Weights of a small transformer language model.
Size: 3 heads of 64, MLP 768 tanh GELU.
Architecture: no biases in attention or MLP, untied embeddings.
Training: a variant of SOAP for these matrices, 4810 steps.
Each number is 200 + 30 x the weight over its row's rms, rounded and kept within 0 to 999. Layers, rows and columns count from 0. The size before them is the row's rms in percent of the matrix's.

# down: layer 3 MLP down (transposed), 768x192, rms 0.265, rows 347-371, columns 0-63
# up: layer 3 MLP up, 768x192, rms 0.284, rows 348-371, columns 0-63
down347,091,192,190,220,221,194,181,200,218,173,234,159,225,220,207,173,227,184,191,236,232,228,124,168,197,254,212,199,238,209,166,192,261,228,259,209,188,229,212,205,166,249,138,209,190,203,177,176,219,171,200,199,182,219,232,205,172,187,222,176,230,123,249,202,219
up348,101,149,194,227,156,207,200,203,169,177,169,181,149,203,207,194,177,189,170,232,185,236,197,196,192,226,170,175,184,199,239,228,239,214,167,175,204,178,245,187,276,229,229,205,215,235,170,192,238,183,209,159,236,199,233,233,169,181,220,182,176,165,244,205,205
down348,097,188,206,208,222,230,194,195,192,205,199,198,201,108,185,203,167,147,163,190,226,218,208,230,136,207,166,199,260,193,196,165,180,164,228,167,183,178,152,265,268,156,246,195,174,202,211,205,182,192,159,224,214,208,199,192,296,226,188,167,161,160,219,201,197
up349,099,214,195,188,169,211,173,216,172,192,156,235,227,153,216,230,279,204,187,172,209,171,210,185,217,201,208,238,267,225,170,172,171,232,181,232,167,192,163,236,139,208,213,206,183,205,264,183,228,209,208,171,246,196,236,253,193,200,130,177,147,198,226,247,126
down349,110,191,184,181,190,241,198,225,160,183,224,199,165,205,220,220,227,213,155,192,188,195,212,193,157,232,238,228,228,195,285,191,182,208,224,165,188,275,192,171,216,195,166,144,226,170,246,183,200,214,157,233,250,195,210,208,166,181,146,204,186,198,211,222,211
up350,093,135,210,205,252,209,218,247,172,213,203,255,215,217,243,211,196,191,183,214,204,215,170,231,215,270,207,193,221,201,215,167,190,251,200,233,204,216,240,197,181,231,214,236,185,243,222,204,185,208,216,114,262,182,263,229,227,168,182,234,265,149,145,196,217
down350,097,161,254,236,207,166,171,188,180,198,200,200,201,197,204,167,198,162,231,180,190,213,159,199,202,211,222,251,237,178,177,184,217,215,184,216,261,214,216,275,190,199,192,227,225,170,201,217,171,269,166,216,147,177,200,179,189,148,187,275,197,232,185,187,212
up351,093,164,180,199,162,211,197,226,213,247,226,218,213,202,181,265,176,207,212,176,152,202,190,197,195,226,225,186,182,237,164,221,169,178,184,252,177,192,216,206,198,186,171,222,150,189,240,205,226,201,203,150,150,181,202,206,190,217,186,191,179,167,216,178,214
down351,095,195,224,260,244,241,217,240,199,195,201,268,196,217,222,179,186,194,266,177,211,181,205,193,228,215,250,216,180,213,242,173,221,235,176,124,241,193,228,189,206,188,205,210,250,179,218,208,252,194,219,204,239,215,224,182,194,139,247,238,150,172,212,218,244
up352,096,225,160,193,212,245,189,199,200,210,197,244,190,223,183,236,189,199,200,250,174,243,248,199,229,220,212,197,151,221,244,216,169,176,192,186,192,164,207,201,229,209,176,233,215,154,223,195,251,205,243,154,229,190,177,181,156,197,204,149,193,199,196,240,222
down352,100,277,241,207,240,224,159,200,230,247,225,203,205,214,228,287,178,267,200,205,207,218,204,200,198,190,182,118,189,221,163,210,169,202,160,165,160,150,239,215,200,197,143,197,210,186,169,230,254,233,206,224,191,256,199,181,174,186,158,202,216,178,143,196,158
up353,108,226,224,180,266,207,188,205,167,240,178,162,206,224,183,172,214,191,176,225,162,197,183,154,237,208,226,185,229,234,220,164,261,242,186,210,182,147,207,166,179,180,191,196,126,197,214,197,136,152,221,223,209,162,162,208,168,229,174,187,217,230,169,223,226
down353,098,205,168,197,188,171,207,206,207,202,182,216,198,188,206,177,189,221,219,159,166,211,216,126,242,210,227,186,252,145,178,175,196,248,227,223,220,195,219,208,210,145,192,204,209,229,202,214,210,186,172,226,146,197,202,206,204,240,179,241,191,99,184,234,137
up354,107,208,122,181,192,185,149,234,216,239,196,182,210,176,229,155,204,185,222,279,159,235,222,178,204,134,204,199,254,146,225,185,184,248,258,181,253,188,214,204,177,199,226,184,217,158,196,203,209,167,226,157,207,206,162,232,162,222,218,204,235,185,181,205,159
down354,100,171,224,171,183,206,184,174,190,236,177,237,193,219,169,120,240,183,211,182,280,225,175,231,188,213,167,228,176,230,215,253,186,172,195,243,164,237,199,194,188,183,213,208,193,224,217,213,167,173,230,185,152,164,207,126,226,169,222,201,163,180,205,175,176
up355,093,188,172,162,184,146,213,206,212,234,199,227,201,199,193,175,238,229,239,218,211,265,216,161,196,212,209,223,238,213,193,230,213,205,205,126,200,236,185,220,194,192,205,182,180,219,236,194,175,224,223,209,183,217,253,194,210,218,143,162,232,185,211,149,157
down355,112,205,252,158,167,225,186,199,179,209,199,229,216,220,245,153,241,173,256,166,197,165,220,197,251,202,214,202,208,270,159,192,162,186,237,141,223,235,209,205,182,149,203,242,181,197,196,201,206,214,192,174,199,213,204,181,146,163,211,186,225,233,206,216,210
up356,108,215,200,192,253,145,194,192,273,171,192,170,229,162,154,268,102,158,226,204,190,242,180,189,154,200,159,204,216,226,159,105,179,207,197,188,250,192,200,230,221,208,255,189,176,207,195,195,219,213,241,203,207,157,233,213,186,169,225,203,234,181,263,243,204
down356,103,205,214,98,174,219,185,196,232,213,188,138,203,182,205,176,224,160,193,182,188,231,208,209,179,235,148,194,193,219,217,227,150,129,198,245,235,206,171,284,274,245,188,187,197,165,214,211,213,198,173,241,187,192,213,229,200,205,200,205,211,203,206,223,227
up357,099,180,154,229,200,144,212,189,186,224,221,199,234,197,208,155,205,162,178,193,191,197,155,195,253,182,141,185,174,207,156,207,206,167,164,214,205,183,250,162,175,185,198,229,248,206,210,277,228,221,257,200,213,176,191,232,210,220,205,199,142,215,214,202,189
down357,099,119,189,206,243,226,252,198,172,244,212,230,207,208,297,214,211,189,211,181,205,165,181,188,232,194,190,209,240,192,191,203,225,202,224,222,222,169,185,246,155,223,204,174,170,214,234,179,170,157,171,146,161,234,157,197,187,191,186,175,158,131,245,226,215
up358,102,259,224,260,182,214,214,203,160,157,186,218,207,186,151,182,239,178,205,134,201,224,280,234,173,163,193,201,162,212,225,154,200,244,212,168,242,169,179,187,171,176,218,238,171,230,204,209,241,240,212,199,211,174,162,212,191,224,215,208,172,184,173,209,208
down358,096,220,254,189,180,276,177,256,143,161,194,162,229,180,177,172,204,168,193,217,208,225,222,179,155,163,132,164,219,213,155,205,118,198,199,213,204,222,228,245,232,178,157,199,257,227,202,280,237,141,122,236,144,175,214,242,220,183,249,237,173,181,214,188,169
up359,105,108,204,177,197,210,201,155,163,206,144,172,230,206,241,207,173,173,208,254,205,150,197,219,226,195,223,228,199,221,180,162,225,158,212,210,209,149,173,224,271,207,213,185,235,191,154,235,286,187,182,221,209,213,262,224,180,212,207,169,176,192,197,227,197
down359,107,211,203,170,161,219,202,232,215,248,188,176,139,161,202,238,181,191,273,212,194,197,211,205,160,190,243,141,193,216,218,258,243,167,215,197,228,191,169,155,215,196,192,209,222,207,156,218,208,184,203,207,220,178,213,177,290,135,182,201,161,189,163,176,210
up360,100,191,212,205,244,164,195,192,179,202,176,192,209,240,182,200,212,195,153,257,264,219,237,206,255,220,169,217,241,195,190,178,193,201,249,183,203,206,176,180,229,167,172,244,228,193,216,194,232,186,227,180,199,213,207,167,196,202,178,182,238,157,193,205,205
down360,097,182,204,172,204,235,165,218,198,206,207,145,229,171,215,145,194,225,210,105,199,212,223,244,238,183,196,196,234,191,204,201,238,193,163,280,167,187,228,192,145,226,172,204,168,177,230,246,207,147,236,210,220,181,223,164,196,171,171,216,171,185,150,241,191
up361,117,192,205,237,161,167,122,186,253,208,216,199,220,236,207,174,166,158,211,205,184,216,183,231,241,200,180,209,190,178,184,200,185,168,187,170,198,190,178,165,189,212,223,258,227,220,189,218,154,203,239,258,158,249,218,182,231,213,168,246,196,262,153,175,233
down361,100,177,207,166,159,236,216,217,197,203,210,220,165,193,189,197,201,225,197,170,180,184,186,218,166,182,242,235,182,152,223,162,249,227,151,228,230,187,187,206,211,212,244,165,211,216,197,188,199,246,175,189,134,258,206,275,240,187,212,205,188,150,262,209,145
up362,103,178,188,196,195,163,284,218,188,193,206,233,168,198,224,208,176,277,236,221,221,271,184,227,196,283,212,228,161,244,199,220,159,203,219,190,211,199,187,190,262,230,227,201,236,195,212,192,210,252,242,152,147,237,227,220,202,236,210,224,193,195,186,192,163
down362,091,194,227,135,205,205,205,210,224,173,259,223,193,180,173,152,188,188,224,168,164,205,191,199,197,156,173,220,200,199,216,221,192,176,240,166,232,172,226,213,182,197,194,249,197,143,196,160,184,222,198,239,213,229,205,223,191,136,127,226,250,189,238,173,234
up363,097,214,200,184,236,195,160,247,187,189,212,241,202,204,202,204,180,181,171,246,208,217,194,182,205,234,234,172,196,157,211,245,168,138,144,223,210,183,212,241,145,188,243,197,235,218,153,207,190,187,248,170,199,209,238,177,183,221,235,218,202,228,244,177,178
down363,101,224,168,176,188,214,128,194,172,183,204,187,207,197,157,186,161,159,218,171,226,174,205,198,225,213,200,217,209,176,122,192,174,215,179,160,223,199,216,225,176,187,190,172,191,253,120,162,215,123,262,204,216,233,191,201,240,247,192,185,173,220,237,195,184
up364,096,164,223,181,204,206,241,207,200,196,196,192,244,224,221,224,259,198,200,132,178,219,178,174,191,269,204,221,189,213,153,164,210,149,218,261,188,130,161,242,204,208,194,191,181,219,219,196,161,199,188,212,204,189,215,185,182,139,261,227,239,170,194,173,211
down364,101,194,226,232,196,151,191,253,171,185,162,283,221,246,185,196,202,178,244,198,197,205,199,209,187,152,163,249,217,185,193,214,231,201,230,191,143,218,206,214,237,202,211,210,270,243,146,243,199,218,181,184,160,220,227,184,168,218,201,198,133,203,191,216,191
up365,102,220,148,171,189,174,228,161,251,163,255,237,215,187,166,219,122,197,181,148,176,188,206,174,199,162,177,185,179,175,218,180,215,222,221,224,216,232,219,219,171,215,243,237,170,201,164,182,256,169,201,255,237,191,136,245,220,235,194,164,198,184,187,196,219
down365,100,191,162,146,185,232,194,158,197,186,182,223,210,255,180,235,218,176,212,211,192,165,215,196,215,147,222,141,212,235,169,256,194,195,153,226,181,229,224,179,169,188,245,249,187,183,168,169,204,231,126,207,183,212,156,160,244,261,177,202,183,224,172,231,241
up366,102,192,193,275,265,169,201,246,165,196,226,200,202,139,192,161,201,165,191,216,210,232,261,170,220,199,207,164,202,148,196,216,232,231,231,207,167,179,158,154,211,182,285,207,178,214,225,248,225,196,220,240,183,192,144,144,182,150,165,214,224,206,159,189,189
down366,095,228,148,165,171,205,231,209,233,138,184,199,245,172,236,213,181,251,194,243,177,211,158,204,227,150,207,208,206,214,179,209,213,127,275,199,159,181,193,247,215,216,157,201,219,210,182,152,179,246,185,147,212,228,204,212,209,225,231,228,177,201,266,211,242
up367,096,195,192,169,166,189,169,198,178,184,195,195,256,213,178,177,231,256,185,192,196,211,176,163,188,183,191,190,225,237,211,183,151,179,176,195,179,250,207,232,189,202,203,160,171,165,227,206,198,182,197,244,231,246,189,191,173,211,176,227,179,197,192,190,277
down367,095,229,190,220,176,236,180,203,227,197,220,220,192,213,221,173,182,167,190,169,177,262,233,232,212,173,204,167,272,189,194,236,206,218,239,170,208,193,164,255,152,240,192,224,260,152,192,165,180,204,214,187,208,197,167,186,246,200,142,242,213,170,178,223,132
up368,088,227,208,222,221,166,229,234,240,187,212,254,176,214,154,234,225,225,219,220,197,253,169,226,218,211,188,139,206,134,186,235,224,121,257,235,211,207,264,217,221,173,155,208,164,222,138,199,142,184,206,157,218,186,227,143,189,181,205,201,173,231,212,165,216
down368,096,191,190,163,223,155,216,108,218,213,180,160,216,184,183,214,211,176,201,171,197,239,227,228,176,201,215,210,209,178,176,166,235,205,194,175,179,212,215,198,219,234,154,262,218,193,221,232,206,204,192,181,302,181,252,243,190,180,233,209,192,153,192,232,216
up369,108,200,186,214,251,183,234,193,249,209,181,214,228,215,213,183,179,186,145,212,165,241,192,242,185,196,189,225,156,142,207,260,244,184,200,204,144,170,229,221,236,209,186,200,246,202,217,118,202,233,196,122,187,201,231,215,230,173,187,161,193,168,265,221,230
down369,102,269,172,157,255,263,225,191,182,225,176,187,257,168,223,212,230,198,124,198,233,193,173,236,201,181,196,204,172,214,206,217,224,153,178,212,228,215,215,200,176,159,190,218,193,185,169,182,130,227,236,244,191,200,157,210,239,166,220,177,158,234,181,191,174
up370,101,222,177,166,203,184,231,219,226,187,194,175,214,189,164,174,225,158,183,200,220,252,213,219,189,237,210,220,186,221,216,178,199,204,166,204,193,197,235,180,218,248,207,192,208,216,201,207,205,223,187,153,221,207,198,180,174,178,147,201,158,198,219,252,153
down370,101,192,199,162,230,215,194,200,177,268,198,185,219,196,251,178,215,259,173,197,180,203,208,187,175,144,193,191,214,217,182,163,200,204,210,204,176,167,168,120,193,236,244,171,220,190,252,206,144,210,180,212,213,218,214,237,182,183,293,175,236,205,198,150,233
up371,094,189,174,200,198,203,191,247,226,219,251,143,163,246,217,288,254,288,203,127,162,236,159,190,178,180,225,229,222,149,174,210,214,235,202,160,266,219,240,212,193,206,210,207,202,182,179,195,167,161,248,176,218,197,194,207,238,222,203,200,206,168,178,209,170
down371,111,209,192,166,212,201,181,162,157,164,144,209,181,225,194,226,174,186,152,215,181,210,204,211,170,236,201,195,171,201,216,195,137,226,232,187,270,171,240,197,160,162,179,185,233,202,241,135,189,185,206,196,201,212,223,187,152,112,217,208,196,195,202,227,158